python train.py --activation="squared_relu" --norm_place="pre" --rope_fraction=0.25 --bias="none" --extras=["capped logits"] --init="normal" --init_std_up=0.102 --optimizer="soap_variant" --beta2=0.95 --warmup_steps=102 --schedule="wsd" --decay_shape="pow" --final_lr_fraction=0.1 --batch_tokens=65536 --train_tokens=150700000
Each number is 128 + 32 x the weight over the matrix's rms, rounded and kept within 0 to 255. Layers, rows and columns count from 0. Numbers have three digits each.

# layer 5 attention query, 64x64, rms 0.19, rows 0-63, columns 0-63
160155111128096118109142141145138129158127137148101117147145105071084089143139179143096179132104138169144131153127114100145174101138195156071210126136122114106109105123116109163174149117082160
193167001017098077144074120126181000116161220062133041158040081071093143141112166086129136153106255138255157098117223035104226062118086117000234195102136059255219182121090174155098066087000000
173191042096071081130065070039103082203138109079128036143106137081163105131093134172104096114115120136182176116064190148097112151137094177090188112117051109183137104025125166158124123134112079
158140097100124155143118076084056193155141126086083074105135075149229148162058096190096112142164143182185088137044177159095201104148086127136133083144107156146080083065150103173134151144112091
176149066151129118147142137119115114164110098088106089110102183072083121109141176173127123152113096102138119130105081116135110166115134212123123142109144138095068120148104143185161094153150148
127143108156128146145108117126128128127151113113066097146076144133157059146102102159147096127106101127140118094125143174104104109113175121155089169178144118105160124147114131080131151064124128
116153157157058150144107086166080092144158108132119111106133162213144114085128185135119105146147126141152086100071095101125163136120143158048136103135154149138082113139153128083045150163106126
123133116174119083109115131067144124106125132142103153151084136157124121149102056111107103124093142135106165096137160161117121145097142140113109107157143176195098125169056136089130120110156145
090187054109048139070095149089170012159101105106065000161071045064097027043151152136159110110016032223116150220170208220052131093074112158111226169080138110129141154164142191163169201052117079
077061160082199118135127087089099167125184131161255197084089170162126206171008076116155089112113163026107107081114208069116110129119062076206014096094109183253148117174088137089101134157143078
094102172105103115136101090091086185128153138160215152118136141181166190179036081125133095118130139113099140110091197132102144146127094078172082065139098194182114057098125097150123162176178083
096136129122128113139098113108120128091132140172162145107169131175162163146096108074138139079133139135108121118121168071146178121162094072168127094132133197178146100102153100129111183157165113
104120099110117116148098097109092128092149131108137133084141125145161140146079105118138112092133150162176087111097168103117196118156092079149145079133154197197130095096161098146115133185163090
060097187104126166162090093115102174053178164136159156107178092162198115173084089105148127079138160143113093125125174120140203129177076020145142046101158190191173098074205117113121174164154088
108141139146139091123175128130074092124104108088117148139091126118198106197193122098127136141141128135173150091122129144108110150180152074108111168165129138139151113096082086157148175098135156
117137081079187114127153119079133150111100092087162187135162162125121177088160138105160171135079149151098125156166104103143075048170045077142109177146135130113168175140082077150133094114057112
159112138111092118128114186181134138125100123138124134100090079092037164160101083150096142148074131131118101157114148137122146118098130122127120135168177150175119055138142106088113106166158102
112109190161101158150130149125134162142144141166116099126126135094147125140111139146174147162154096096093188125156134160148094144128160130126183129096143118123111167128170157157161202091126184
149118188090125132100128141148116104125145154155075135105149140158154141114104103169085128134094180235095109139112139121083212148019129155143117110114179150129078079122185122120115117159227156
098127128143208117126145107159098175157099100121146119154132145047193121177103109130140123076105077069100147139143125163153092083178096122179102162143081151140145120135085151121168164095124122
099181142153077121157124184176122116142078133181146109145134154161127134103104121112168139176091130086150149095155137144135094093180122114095154160175096173165125118166064141098125116088123131
183214130158084132090152099129131150176137090126140113115160098093147156111104122118123115156115130104140139151098095115132150112107123165162124109137128144130103159131139162098127158134161077
129146128117137162139171117154089149104157108084078141080141130127170136100158133165150151110108140163144070202105053161123138093148116126125149106124174143094126157153163118106126165134151139
143168188122120154173154135173118124099103129147124142128124108122125107147073125127116108054088099141081098177134125115124148078176123103157105092153166159132104110139145121107125172121160088
130105143135134143152118131128108153099168113119125149162115157185136148080137141108150134147146127076095126132172134120129056124112125087149102160174146139114111152136093118148131151115113159
122125106135103112159091117081161145189093094133119076128081113120164142081094120100146122145127120118144134114125169126130085121108127198110140148126102160134081132146134137114091135110124077
114146139158136182156185113123116163078182107152116147123086114132185132112155074139140129136087170092105100111151099157115162094127134094118162122128172176116080167161119103165088129163160131
177091112139127113137092121154121156150102101124105119108052124096101153156070091122127085148156144050140132096166154137155077130086114150117111118105190171164066077164137120100164107126116090
176158124142062121114097069096132130149133116161098090100167124142121104116126177130142138123146107176153149148070080116149151147130129163061203114132102072130136209086148125115122146183136163
099100209149069084111076150089140148193114116147100086141143108142156129137105154144182125207168138149099206101121138159112083169097148153020138176154082109126103158098112149143143178104154171
140168163071161176136179095115071150105115134120155147106154114158132132152100109158124090150132136192129151162157129172099114168137080115148174076146187120102136123116114091124124107153171111
154118114119126095142141135155102106095074140105104115111109148130107138124158161108096078073133123201207094165055115161085194160152152108147078129130149149104066048174134075150126123130173107
129181127116156164094089058089121141157126090094094156146140102186188110135146085103077066160169139186149144150129162084154134192119132153179106110128173160135104134098189107096108137141124129
132129077122116126128137149157117113118169137119157144129077129174091161101165046100115114170117134116182075158138164114082157109082136148104108090161141146169114102131054108095099086137099096
140131132142124152112166155083111139070114171106113145117135143122121170120154126158137091140149115148157171114128096165137138130125144114134156130104087147086124145144118115194155092125165143
125117146126118151101087104165103165166116127121137147130182118108172129130032051176101082166095106132079130152112150139157134118087139181117090073121106132141108148100136160097105146134166136
100085156098147135152168119175126125147152135122175099073139141122129115152136107126115102107101112208101118175119135113109180087102094102091158099139190125130102092120124099115065136189152093
112161148142118190165178112162101170132163092151147141107107132183138158125105148081168084125158110101133080133089084130126125100194112146060128062104193153137061146124138115080092187129065102
178151082128124142070109110101149120147102110095088097172135102100168112127161133163121171154152129141145154105124130107135145182145123176100161148154105115098127104115145118210142123133142185
123149120158107134142147146097126140130143136123108109123083149150116144116071117126140118147144081104154096141126100145138099104112115142134156114183144129162111105126127121086093126148106107
168084134093123115112114080118139138115139138156147112124138129126084146119104156145136098133142147152140175111106145161117118158113145104077141108102103097091110130132106118183136100168134103
154148121155116103124114105081187115145124113158133128148136125074148103126134137151120188164123145095101141118110121103165113161168163140111128118114107074101128143088161167118138164112092149
098076114131132092109081111085124096146117128137125107172098149113085137139058129128163150186133127113129136101131139180096076168069126170116155125125125116143185142133074180075165106104134145
145141141121121129093114116125123153176156127109157117074140134106158138132122106152168110155154127070167164053145141137169053144103113107103131158113100093157135171114133141109124109166126134
149141164105141119136149120068108113089113144141133152147075164143112140143101147136173084114150129129158117109127117126119136157131124081112096112121146132102094139135129093141146093139147099
126173139091156163146139131171104114083103132151164156135106089137104154167133135065117109093089106151124124127119169094128145098192125067191083141123164156130118097142147108099124155129123081
126088094102167095142111147139143159191148145117185108081161122070143126132115144166096168119094119148098090180130117120150157106089102169109096133092146105133158045113144128104056146190093076
167121040117108104125176113070061156115134122117058110126111096149123155080147152120109118118136093112137149154116119158114150149082149207103101131129074163126133122121118144192136155107108116
117113174112080130136115133122131091153158109148154148183125160167141155098115188131098137098116120167121101132090109088102140143126135136079105141163096133132080121078100087153111131110100127
159110088146114101107145144103096143110143136158092124119119125133085124099130155129115189109137137077114132127132134118117139139082154155142094110123109129148152132151127156114147119107094140
129105136107151172113189135111093139127155118143152153129119116090151174103094116172170143191128146074042174125172129138117095116086119131147102109114104150058118144100154164141164155092102116
117120140173130160100195160126129138151164143124126098133145073093141156114134146112178097136164102083100142128112091169128116127154124128098115119163128171097159143168095161133145164119157106
092111121127155161128159163088190134134138100164093105161093158155053152096137113099171167139151128065113097134141135122096111118108144159148199088086186154137135146158160150110150090100117172
129105134117119150129126146178092167101114140162156137119101100128092139145087132133110115093113117181126113185088136151113249098135130125150097064096178148140077069197186084126081136164111066
111131121154136173108144146194167156120192117162124098165094091099125183109146074120152146185089143076117121155131124190101132103125150103153153136147170155120082093204128139146129165146174134
178137088175065110126086113110146119176151143157114097099141121115109133120089132158127126196121108119117142101071141140149160151084179162115104120135135147159072112132137150116079169137107141
132124128121182127139161116124096144104092127141120141121139119122106141117140108150149102149159147130112111142138123118120125127118141117115091107137119158098136128128112129094116117146154102
112122120153063128122097172134127162171168143148156145094141117185112142105070139098172107102088095103108140155100110182122156092126107159140071144130087172143143155147103154122131183117077075
142178111113121121129102080117065147158160133140125125104176132119102120139124145156117077190140126161149105118100129100149185125080105140088141118131103103197106153076108107110101058182083128
123150047107156106148188123127047100124110125081140131124109107084135132128116165096088137102119102089139078137137137107125112150134109145154044106140151136146153079151120128090097138105111041
135128168177110132113161138103129150150160135152132109107117099093158182142115162079164122158156097093066172094099118124126122104104117116152078169145133117099086151109150144130143210108123128
104133162139105141150109167181169129102104142115127142126156119115108120151148121131134138121082110127113119143156088120180146058190108091099142173139143146125165116149128129164143152134147120
125111147130148137140140127129100169121082133128118126095152110168130125117112101095154067119155123121128156102131161176079088153133137118137070146145115163111113136133088091160121145139170144
066117083081142153082108099133147098157120100139123151169133122168105129126087117112115140138110143142133134129139141130097121146115137136137125110123125151133141109113149102117129122120101121
# layer 5 attention key, 64x64, rms 0.19, rows 0-63, columns 0-63
137117172152112073192084120098129196101136196095117113104152140151161184169157131111158150141110166101131185151070096121119107131200144120112147123158139092108130070091131192132095122148093111
141129152153127138170162121164238090096163116141122135200120145156078174058173103142160132086096183131114169137161099137122114090122144135163099183117162118140136144128125102072113158129118141
116146104195146066104118118095093166115096105103143161105155064135145138137129071152168175149120094113130128105069133177116106143125147129118121124124138166109185092127112087102091184097153134
133158131186118127136125119136101181103117124135120171125162090201188159135105113156197158147163139099148152082055135163093189147169140091100180087109144158156152098125162129167128124068134145
120144118159107078117123108112084133121076106144127126118118088098125120143164165165122162163113089097150120172110150148127112132139134155106111161116123147114127133142122103149091195094121160
159223068142024074147132026139120155169062100171157121134109101187219210166090142167114174069132148063124181151091147064115186108212131128027242128049078155180129103144160139173084184033003160
167169157129119137112159088157137114114172149149111141113176107108126202118121154107132079158131183116134144168176136149097211101132149118096156086170182104158097170157126151188146097159122096
136132079089173051124128168090163075130091138145126178152119089139095133087116095129166101156109125161129164080095129036134089143126088139097149098153138075139124120132174073111117150150135125
192091076147143165131130182144086134150118156138119156120080174131166174129091186069108090150105220061116107085055146092202169054084125135099207176116057121157104196162139130139167121120072065
122132091155119060096064086090066192102113079131174181139204060156187134199095077180155176193107135144121149100067164178095144146170138096062155064066123160121173039105117110185094156046121138
123189115150112113125103108112058169098146128153095171161156049144190173155103175159207123159172114084154181069087148160084149138190127060089212097137147131144194099136181133190195128020113110
124146092170086115134136120103122132093149138174089136090120099146139152138123161161177168131105069120145106089087178105084125104182133062091195140144133121126160099130147077158142144074152118
119175125215101110110141136111085174084134140159095163126164065185187182135120134161175184145160107063139138099080142144091179135160135090095161103134115143147181080116159124167128139038135157
078188090254073082091144085107117139116112114199122166105142102151188210115157150144183183114154076064114113134083130122084144065182141114094156174137097165144128139151170134160126212035125128
121161134089134140100093186120165116107147171132170163084104112103091075180067041155160095086129133130138148073160153092125148202085108138150115089069176054148150115154177178076100135197186118
140085127117189160138134107135161109059126123098111126152117066120088129106107180142145096108148109109206149062175122142129108127100140072221107183111148089118186140087106080066146158115111102
124153100103175074113170174130121140131092132143090191152186088134110109184086052113098158200125181086160138155156147093147156164144102126173119034114116124162136109161153170121114144129119169
092094147144100130117118136131147119124099115116113111135072129111159094088140185141160148084113144146112103099089124193152093131139136158096157170096117154045144120090119139150117152084121134
152178057082156168167126141122169124091104100078123125120154131152121037134072143105139129094145164129068120139093144114115106147197123086172148086117085156067106152138156130115124183101137147
181123162127086085136091137122184114136113152109225114132114103113114130122062090140089160120082140157153106080138125081182091117093106139116124159122147110172141119141127134082083115167149147
183086126120090081108143119110161151115146123171219149100066106139073135108068132115123112136121147128132101159191163142112104124102146133149159114158153130136168165182106139082136119144131104
118112124103140108114144114117115151099137148154075086119100110153152087202064095103101113130122164111155176120203155141138090167020119139141134095127162138167136093141110121081112150104202181
119126163131084185141137093162134100120113093061106094138136109150155133083176147158097131089194073117113167105132110205119128169171154131143048149091092178068127093057130133149140155081071158
111118125080106111142116100109144140173071112085129141108169112150155106124126062137121151097102102139131133122159089110153090149149102163122107145107114138166177111073085108109104138120124181
113135134104165168114159095180143110133145160145158088129134110096168192145106127106146112137172124075164121125113104177110109109076167092152064163126154112156119158139141134134176132140125117
099124125111135132108177060119112138138096111129082123152113155196123133108194111150095161080100156165130161087083161155093087135103147130114092180112049164057111109032076059137180094058143203
116096127117155132103118144159152112134070162119080102146110127159131152131101096143148105120169121113131192088140132127126132162111116126095105140104111077135096137089157100124131150098164164
122166128126223137103188132157136151153130129066193177121142067130121172100169105151044150169160186161178110109136150083092146090156136144167099151126132138146119112159164084114151090152087118
088111092133110147141120101104101119160127121133126116122122167155143090142148089091147128167114110116140154096153146166136078159104108155071095131143172137086131061059094107148091163080131139
105120095169097126142109144162153099142145135100163171141099219168102133048173172113158131103122163194118127149106138123094076156158154147117157091084103147033072130125140152177136143109112103
124107140185098159156122118205107162141109120140141130124089089123103112097115114109155079152128101092092111151138129153143117103176129111129110104138128203147185208171149164129146190134091103
142135080126153143148128132153109122108170119072136097121159073145129174099201183174082145076171101152150119144122132160116088122124157129136087167166139127082198142115130145152102095098086069
124166126178136140166129085187126096140129144140080122184144140072188142117139143138136080071150108127118124133081110172102119103120158088160143129147109172120089132177171111159143092110128116
170158119119145167101125134100084113098163137194118090105050125131073174142127127178151081115174123090126129125117101154104115150142142141148111115109145165121109090194156153129172109157119148
119069175140100178118140175156083173114146120131110118135072153139119118113137141171144105118154142076054109134120153160130182180136129150141128087133154161116139159151146130127148144145118109
139134172135119152084090084119177136152102120157152146133110145105138115142087089121124093106146154110083157121135107092140142164177089156156119062128147150127108138162176125058138170168119224
137179113127083134136133087124137115113103139106118089145099137160113129096127132159147103090112138127138155110170115117154067119173120107156121140119129140075146117152133131136082197117132143
103137169172108089121102061115173101149131132192162122117114136099105148091120125152136085167095115127131113118182149180101142118152105155096094149132172134186125141197161165088151136167101116
154077130170203178127145182144104180101133107123062200107108109181103157145095110132151121186115141122122134135137174093109169132104181107164149085124151140096113170117151089169131114140152117
164142156141050089150138136168146119144111136138093084103135148104116133119098104161121165187089142125114091083129146151138131127155123106096152160104073165147127100193147136137140118103132127
120166074132148143157145116134129090134108138122211062143128141133127095165122126056142112139099120151131140119125191116136067123102075102098084174198166099133125118088163123098137143124129119
094150108160152088129066122100148127136107102125103167169135098078120118156129190116158112150087088163134143098137179136145095110106099132146162162177130085133122132086155098137129102071105131
153155129116118147121120152150126130112124134182155155101099105109078112122161086073127136179107165121134135100094157068108121142172086146035125089113093150115097109093107147115151113168105172
088125177103096094159181141088172066152106133131125065176158162134137043137080174129153168111067173168114147098092157121181142116058100135100155139061098090127106082089184150136126171099180143
117088121102101125181095157107156103143074148146088096134159142112087098111150176151187112112063133147153137086096161117167076158098075159010164189070097076155138115063148146162136141106153131
085140128056111128151134072065130096172075108193193130139146136103167042187076046120163120073080082068129148133131174129144096161096047200112077134095164113168180108093118127081117119152127168
129162150151137112118142092105083167095128107142098189110165108148059148175134092120102123218121167122153138105153148107170164104187130074149168107155128093139102187187137134106130150127134144
172136100139135128122125163125091093088156191084158112122074180090133176127119124148122119128149113125137119148070110217163096151103160101122120087163190120107128145156145162143197121109143082
166146135125157103152096144126170114123121140130098098085193087132072140128083136086164135125090158129122097099145106114106146154121127079151137157143092110148123140122094173144123121142182130
132133117095165132141154139114127115124147120115134136113121117121173121158118127099122138163162121114156145107105131142148151119125122124094119129157182111151122114122132114136174115128129128
120139190147117196142103121172177160150128149104149127148045138101136139104088190104193068119131145110111158115136199154132118136143100140172152110096155153164101172166158147131177176143122155
148105151147105095130146131151115139114163167165063081121112115151121165109165151103156128126121121117123137158130087141138123088121171104113111111134113163154117162109132163135159120170120149
185102104125184085102120220097128149048163140195030161133101082115110145078073164160136149203094181134193113105169123139174138117110133136099221098117137094127111099145104184098097147174176133
129121112146117123156109067126164089165069117142118125115149145140152113125147123104142097128122115138167161120108174104133119142173060150031141181121161115132133111164143105138106112121112141
164119080129158114116129144143135078103108136160134069153104086150136161130074153104148138125154099124148166147129152149129034128078131152123105145121117120077113100116161148129106124109123140
134140118100150110113160151109145096109120141133067093079141064119140100197120120093126145137111173115159153096126147112140154124135128090142172150156124092127165123104122093098113146105162138
099123138097081175127108105148138142114142161176140129153106170128093100200128077134122075117097133072121157135112160147144136155138121121103085086134148131200108130118147150105203121160103201
139113122143076047167155103100107078131112164187087065104122177114138156093183167080174136150148139173159130155106122144121073123114120099054201139112133111153105143182084146140091163100167105
201112105200113157134094151141110109149188159059172105087118142120125158091132202138102126101183148115185071162147032151133154076174160148154186133152136151119147122179127131138099111119107040
117108178121132145099136052112097140164132118101115148090155076120146171126187138161100133066155046105155173159094081149143139085136150184108050142107102131130212172079108119142226089120076143
084138121117129145150128106153155116159142136115128072108103162117181100136131162128159158087126145108128117100125145154105091100134131145142106172063127166095140138134127106123141145098120116
160110126139092104113142150139084142086100121097123157154151146104109165105160143173104147111153125129121090200173076133113139133172176112188163083118122140086125146145106113155110105100083092
074087109106155155137164145169128125130165146138111116125117157165143116127168087154135156097158143144135136135110107129124120117135158114126113093090155102129165169125137148080138164139142138
186133135167122133163126144172162106139130142120137135115139134122136161074097124082147124127139111168144165134148145096102109123160126107132178103127110115116112110190116147122111158147162115
# layer 5 attention value, 64x64, rms 0.214, rows 0-42, columns 0-63
089120175132177101140159151131115116103113144103121129135057150085102168111167091122133089140078144115072146111088123145122101119135117115138103141117166103128139086121151151085137144126156092
103163099150095168128097156130110178077127100194071119177120095120146128098155110134184168136092079156118096164108139120137139118115098169146125119107132118124121106148130138153196113135121070
160121110129127113129142198102117172129139124129129188119114164134175129186084154094131141079198128162170114077135114087105110111113140120068092142078131143137086094149130096216191148170093172
180095066099114155111137116141139149129093117131164143142135121174124120121094169124121141160180136104138159114134125105164102163109090150121118127127100126117073127091102102105133153158142098
110127104174104125099134145157050117137148179130145140152073148114099139153091132064136130080094079157111107110120126171125140077137153151095140114106138158125170098142086127149163145100112082
076063150167129138152127122146086133113104134168095120159089095086102074142177102166075085124098137099163131137117156166099136085113129170172132134165142149121126124116119152145186093125103150
153133196145147140161121178120165157147079127088110160115142129121076118146118136105113156099133157086170133151128165123157122136120159111162179134142098099186147137116116141109186107097166141
080146118105108103139129126115110190116141112136121119140119032119110155140141097120094175125054135152113109192129136105088131125152113156128119103103110082192143139099145144131075102154145142
124091100118094107135121140135097118111104124084097166113055095114134145133095140092110121105102141091074105098165106171107078139169112097128056104127083174100186098122098160130124208136147024
124116123088099090168104107146095120154172214162144137136106164058147106133182109166081149107057156130103116182107113118120136116157134148157208134046062139171105126084080143140117091141131169
060210102157103115115133093101159083137113121117118135123117093103132160135108118165086197116122148092156103061121119111121141119127136120100110096164083097149143158092118087168127187207126150
105167092107116098134118126098146156169082071119109124106147117156158118103148089128159143132115104107137195146145150106108103154104090118172090117136093059175141136125099148116132157178123213
146087193141134108120096157151121129143136118137096119104204059147160130148116086122111138103078136123112162106165164186154129122103106119107137118147210121167103095132082120128149147117143116
072165136145160150147092108181133073106178109177094151152145147194109113165196141128125120123108141073087131136133131146154098114167092100122154129109130078138086188133157176116124131140146140
068177146149150127161167160111106149164159127110092168187092114215150157161062104154183190069127152152070105127139132123147141124097125116161096109104159123157082199118165139109119088179156146
108180166123136126172127154100125105143133131112141099098121122098144152156123108132124128133138141097098165125174160129139111160088136123135147133107149137121120106128134136138137117134119150
093159129163118133092112156073159177161126161121144095172123147143170126156154116137080074104118076121138129133130106134104158089147153174135182164187132176165091148081082152138154144189133160
133125103132152115124133156222140106130205123148170159143129136138127123084165148124149171114167173089096069092100139113179107158153178070102144169094177073140117158171125113080089164139096107
108080122118149126136157178175116088147165141168141112101152136091158133061153094172097108095150129141129174109101147075118142100078146130087136119145093141146107161187146109142158106176106209
105169077118173102122132214106085134123120119106114157155141078093167140149121156133170152121083069188131156154130087071150154139112117116129101158068138144080125053151140168137141148117093109
104106111160125134094151149216085136187204168148103156135081155117085105082060182125144155126183106176069071111129108121152171098089192168046175156172161118177154129116151140108121125095143095
072180083133150157176174117119124096105162208126161150120179141113068142105118164107125156159112119151129149091101112175103142140141126114130163120097111125079123118134136082185151084075125123
171146020085135111138132103150142040119156111139149143148101133151107114094084150158199149088137167160102146059207131093161110188098148157083109116125089169028087126120153150099100190110129093
109139149171121120061091105100095135115063130138056091118106137118111106137107139109137114193129082138122114149133131097151168071127092110175094127130130172149186115186145093108154148089096045
174187024094082118101161114068162070151130138106144147083164128107132154188129092180145165155149188127186069075166110112133173141091099051152144081092145189169086145133122123206124080097067085
072144094078159063121142161088132127115148152138144128153091123100166140111116109143097131092121100145052135132134128118107083132093125116159097174054113115103138133137112096116163143141096126
155130145121100146144134152113124144103112128139122187125146120138111128115159155114122159091116090152058144109113070067090081149132104124115088093089125191066158106193161123148189091114128128
169123146128144149143109151150138189091134075086111121074168152043168192100188097112102108108112113138161150157120113124085144153112095094165169099116116128124096115138120112169167134121085196
129124066145104172120136206171147110074146123122136124181135143132118117219083190127110075138175124153173058139100101128132130126151200140151123174170152075106094120069194195141161152085128119
111148106125178111139150107111104089155159192152119085105139159181042055057218103127128114139149153090159089081157135158173159116166122103080150148112080178184169139147104111128068122088166170
096173178181084120134052124121128124083160129197089176145122120104070088130141141179125153141102114155122132099140142147136093149125106109135111156093163101085117080140146070144170175131099172
107113129146049200136161103147217105171168124178149185163060134093124120129118126164110159123140139055175182166153066069124144173095140095134113087068094159143142101136165174120065169171153147
077151110148173127155150075141057127164119165122114130124164077158099103122096157169113134156159134113180175093137138167178141125077074106158129118121081120125095171127143055135158131128137203
158098172172117123101137137053157143098124131098101108149168129132105154132086101089099114133072098181138097136160184182117138100192138120211119142145164177144094096091078105116128132083150098
044104191153157167177127147072126129085150147150062066108133163141120115128092169133113141169165103137097111102145169135118118097113120222160141150152183124104081095126162115164130070120144165
152141080156211152103107065128068076068094074136131129081197108150088119138168145064113092215159120098119128180157140190154173180128119110072155093115145146090116134100091127099089156102107084
151210145184132125105155105109163128156124084098122164106115160120117113121124128097188126122134131129063159100205136085139184185085159103100093128156142147133148111107122174122116169119111139
134108118189082136150097075114110087130153142141109181131146165137132132160148132154148071188120147187137094160127124223106141165160161135127139131164095153135076112048136171134108132134177161
111177121109150092139088128168070138126150106108109159128128132118155104104179166141170096123142131171093084092117146135133087120153161109087092181136095111054164180140143145154131133129101133
172117117138095124142118075162080143144070106127116101154062148034149114122106118136172156104103112156093142162084070076088146150129071174130138103089123180118140130121120102130160122133056155
155158099107145109126163125115158138175067080097125097146094141115139111191094117149115093137200154090185139099123138100137103138152130100096121118090123154160085175068082107141120162197134159
138158179110148116167078084116130120179077148115119151161126164102172133137121108143117109169109169142125166154111113129131106118118114145070156171156081144119144155052124112129133150176147093
102156106172095135188124131080133131104133156162139126171109177157115122189124121138078150119101140121139104130147137098096082120183030120178109132114085111188115133113146091180161159195113197
# layer 5 attention output (transposed), 64x64, rms 0.356, rows 0-42, columns 0-63
134102125118154109116114155142134116112138161148091111075085163153133114093123105111128170134145163126140124067089122101151145097141145115093121104105133130135124138114137073116069106126087080
129126126152132112145150142091160116140123139117136123118116127099108110154103095130194145159132156143128084114155135145139077156133066112059114150207144142239103084153105135110100144185125091
096137138122130147130102090069133160144119153208102138137186115194123135134095066128147094170096155145123194088133177145107127122082143128123139057075135167167115111137151134149148147153170220
153134161104133151088137122133129203106136125121121107136155072115123161104142128133141125099152107137163148158128114145122107137115114130164164108094129146132100133129179138116173111142180118
129091097149149089107136114081126103101146140184105144119112120131129090155089092121155153130081108113096142079105138158111081094124130117121109097114122133159169165114080168075110185111143107
105123114176124094103038100093166094118091096132131120121137111135122090155143105106077174127104148127205094137165143136153147144129170109129159169193140136181139146163072115108118141141090094
077119110105111124128109137119190151155151125107125065138169155133123164179140122078107157121144207127206136132132124068103064151102117148160155147076121120132129165122123169164094146148110101
139101128137100100156148108152145089123144148069154122114155106107140145112125124126149173163089159165147129170141115084125131164159121152026132158117115117155174093100142131144088103144174142
167084054061180125124140079045113139095127129098126132105034108136129130108067099160128163041178129086148133119124152148112103148154114137126092032098164168136193120120120122108124137145121089
154150075195118040137119100151115104105120183122073111155186089113134104118167146079069132115125140169131120143078087108131150130116143176069087173135117119184171116156076099136116121107137123
102080126097105105119106147106089128158107105117096125133140081124100144137086154143140171177122140163139118165108125152108169131127094173131162074140115105093157093093111131175114096113185089
188043154091110129162134111095155114117153140092126107096159125132102128111126148113141106168124162175132148167117114152155127175089169103064165141162110120129122088115130117182124076158162140
128129162106095188106084127120150132165127128106195074110125148141151097136124127133120113097088078149126156113182162177161078129092125112096135148133083108153220162078090129138096146177158087
129089093143108125115119098192150101131108126131161107139110091124070134098113161128034090162118125136116132164147128123122118104091133154096078168127160091135149046174139106077110120153089127
122124114071084171127112074145117105127229123159132131158153084119114171120074154143143145194068146149094119132166184086093163125077097158106162120105131093180147104119155105119126061127044115
144117143127132125154122154115132138136135132141113071142125149183149143126124127139106166130140154121118120144150145124148103126082152161137141148118087122123136102100094114157105100112128115
113120189133115134100080094104106095125135111174113154177170087137179053181124194151100105113123114173166129092137113120108127177087130108152122164147099126147128111135123132172112134089144147
100129150124146174077155142166109187121157149173123131111146131118042139138143127129107120133081097098099148144134118071109183073159087133142065097113165093127149113179115071121124152140119130
114151163144117096155070129140112129179137099165092175122192155186128129085132130104121127139060114184070137144122141084133137089103154139136103143205093103120092139147142096091147136120174110
121113160132143087154168153092127126102144191136132153098100153132147125149102063163155126117138153156060119107169105131135136150105080079108161100121167119177112112089132116082092094161152134
056149136145127131096139160147065154123203127200130221119114102127079149096122132130156153169065084111074122101114120090073146077123118099161037115138126131161179200155104171076124181112132086
127119136194166085151151126197119124145097115179122094133133171078144168120074146109139142169138159083069095116106117183125110103114134179176141143140151119103098157129116157116133146100163078
195121117132144109091174163112056157121148106133117168162089086147133173114124099136144104138170072086056114180128092155181170070119068189151125009162117150109125129110166133069148069143123128
129136101100107115144128137058117131093109131097105176099036147116094096151138144188140139113153111153129139098153135126136072129202118075137138164159188135119075120114103146121163189155063090
144153108135120144123124131063094205119070111123143107167144126054167157202161108159075084132077157108076183171104146169111148164100098193126169114134093128088050138087089148198231104080124104
195096173079160066137125099083101127110143180201080128076140132153145123104082119143133117146114124145098137130165146118181149148116107158106075116147129096138130093135096108125084105133149134
144109122107112101185140099113170154117102120214147157154082161189114140070029117108178120066138157103056104132145108082125100132134131158099157113115156158158080113134138106090116184192124169
103145148172142132212149099089171115161093132089123107122216192136154131112181121088118102091138159139115125129126144104156097174101133085123089130104100158122054088102133108155116154087172148
101179145150176102062124166141159119096150167126194133148128083083157127216101046154090105143117167076146129106142137093112179157095112100220075091106163119128110125183184165102089172136148151
106100078193155093097064173210070113138115105148092143100095209085046117117177165145093109133115097123143130141075110135122131080161125224098118160144130178131146144137114175160214124117100130
133117129211068141123105173103181110129095142155136120136117140168039114117092141128147117200151110130104112102190113140182130172133098128114159103170205134176154075147074110143057133212136110
168080131138145124105139166134181117148125076149139186224106059124084217070125157076103126085194153139087218198097102058088138157127168133129181115085133113107110113163128076123152075113144129
102121124144097113109078117159134123107144102142114084112166131097069189104138168163102152166120086134137126175171155159134125113066128112173199149133156114087127119110148165124172084114159079
162159163127119139112112117117109097140141106078112093131122152078216079205126138097128116123118110125166149054174151144149102201189094122187115150104141143120167158123121149163111163112099106
116176175181118098168073157160113122172110106127102107148098133159146121131104129137161189215106152119151090097177149196160122145123192094193117161110152134184145112177121136133115170132082118
104082139165166168112199157129076171092071108068136116075098150090111141125152111158095145075159093123147050134164140208123085135171118140167108136091129191046097092115105154091175129121128095
100080166108121169128175140103098136131181110157153158143090132158119143122123144099138103131136146133064145102136112127117112125133145150132142085116066167104099134056080140176118115147104144
113128090222127140099132113144089085085139139094150168160121113126178146117119128097088103142160117097157066054117123161104133151107131139150090149156138193106161107172136109123148117126136115
079148094134147115132156093115089109103144140161123156105113167156088096134121118170134121165112108085097072104163123128124177103116106136116082108178173135123134089151120109112092130152116179
157163051164129118168177090075154145102108140118076162138175079126107076102147121095179148112156134149085082151098121137140156121164146066106161123170120144201110120055091123092155139123088169
126166116110134147082124132087123188126113099118060097143208069111122074173153153151120142130144133188155148167128168123116185174090134125140169103085119134080105084104176124175150058121115164
124157081087148158132138122102093113159114128105090139142149094174166102093153163137102148140233127174172098093091123143118121106106116167140148172162119125141150128085140115126091083114136132
195134077147103107155074104129169083129119152129118080149170071156085115129094134125068119188125167165155173143103139119132121154136143178132154139153157132197135046153160165179147127151138165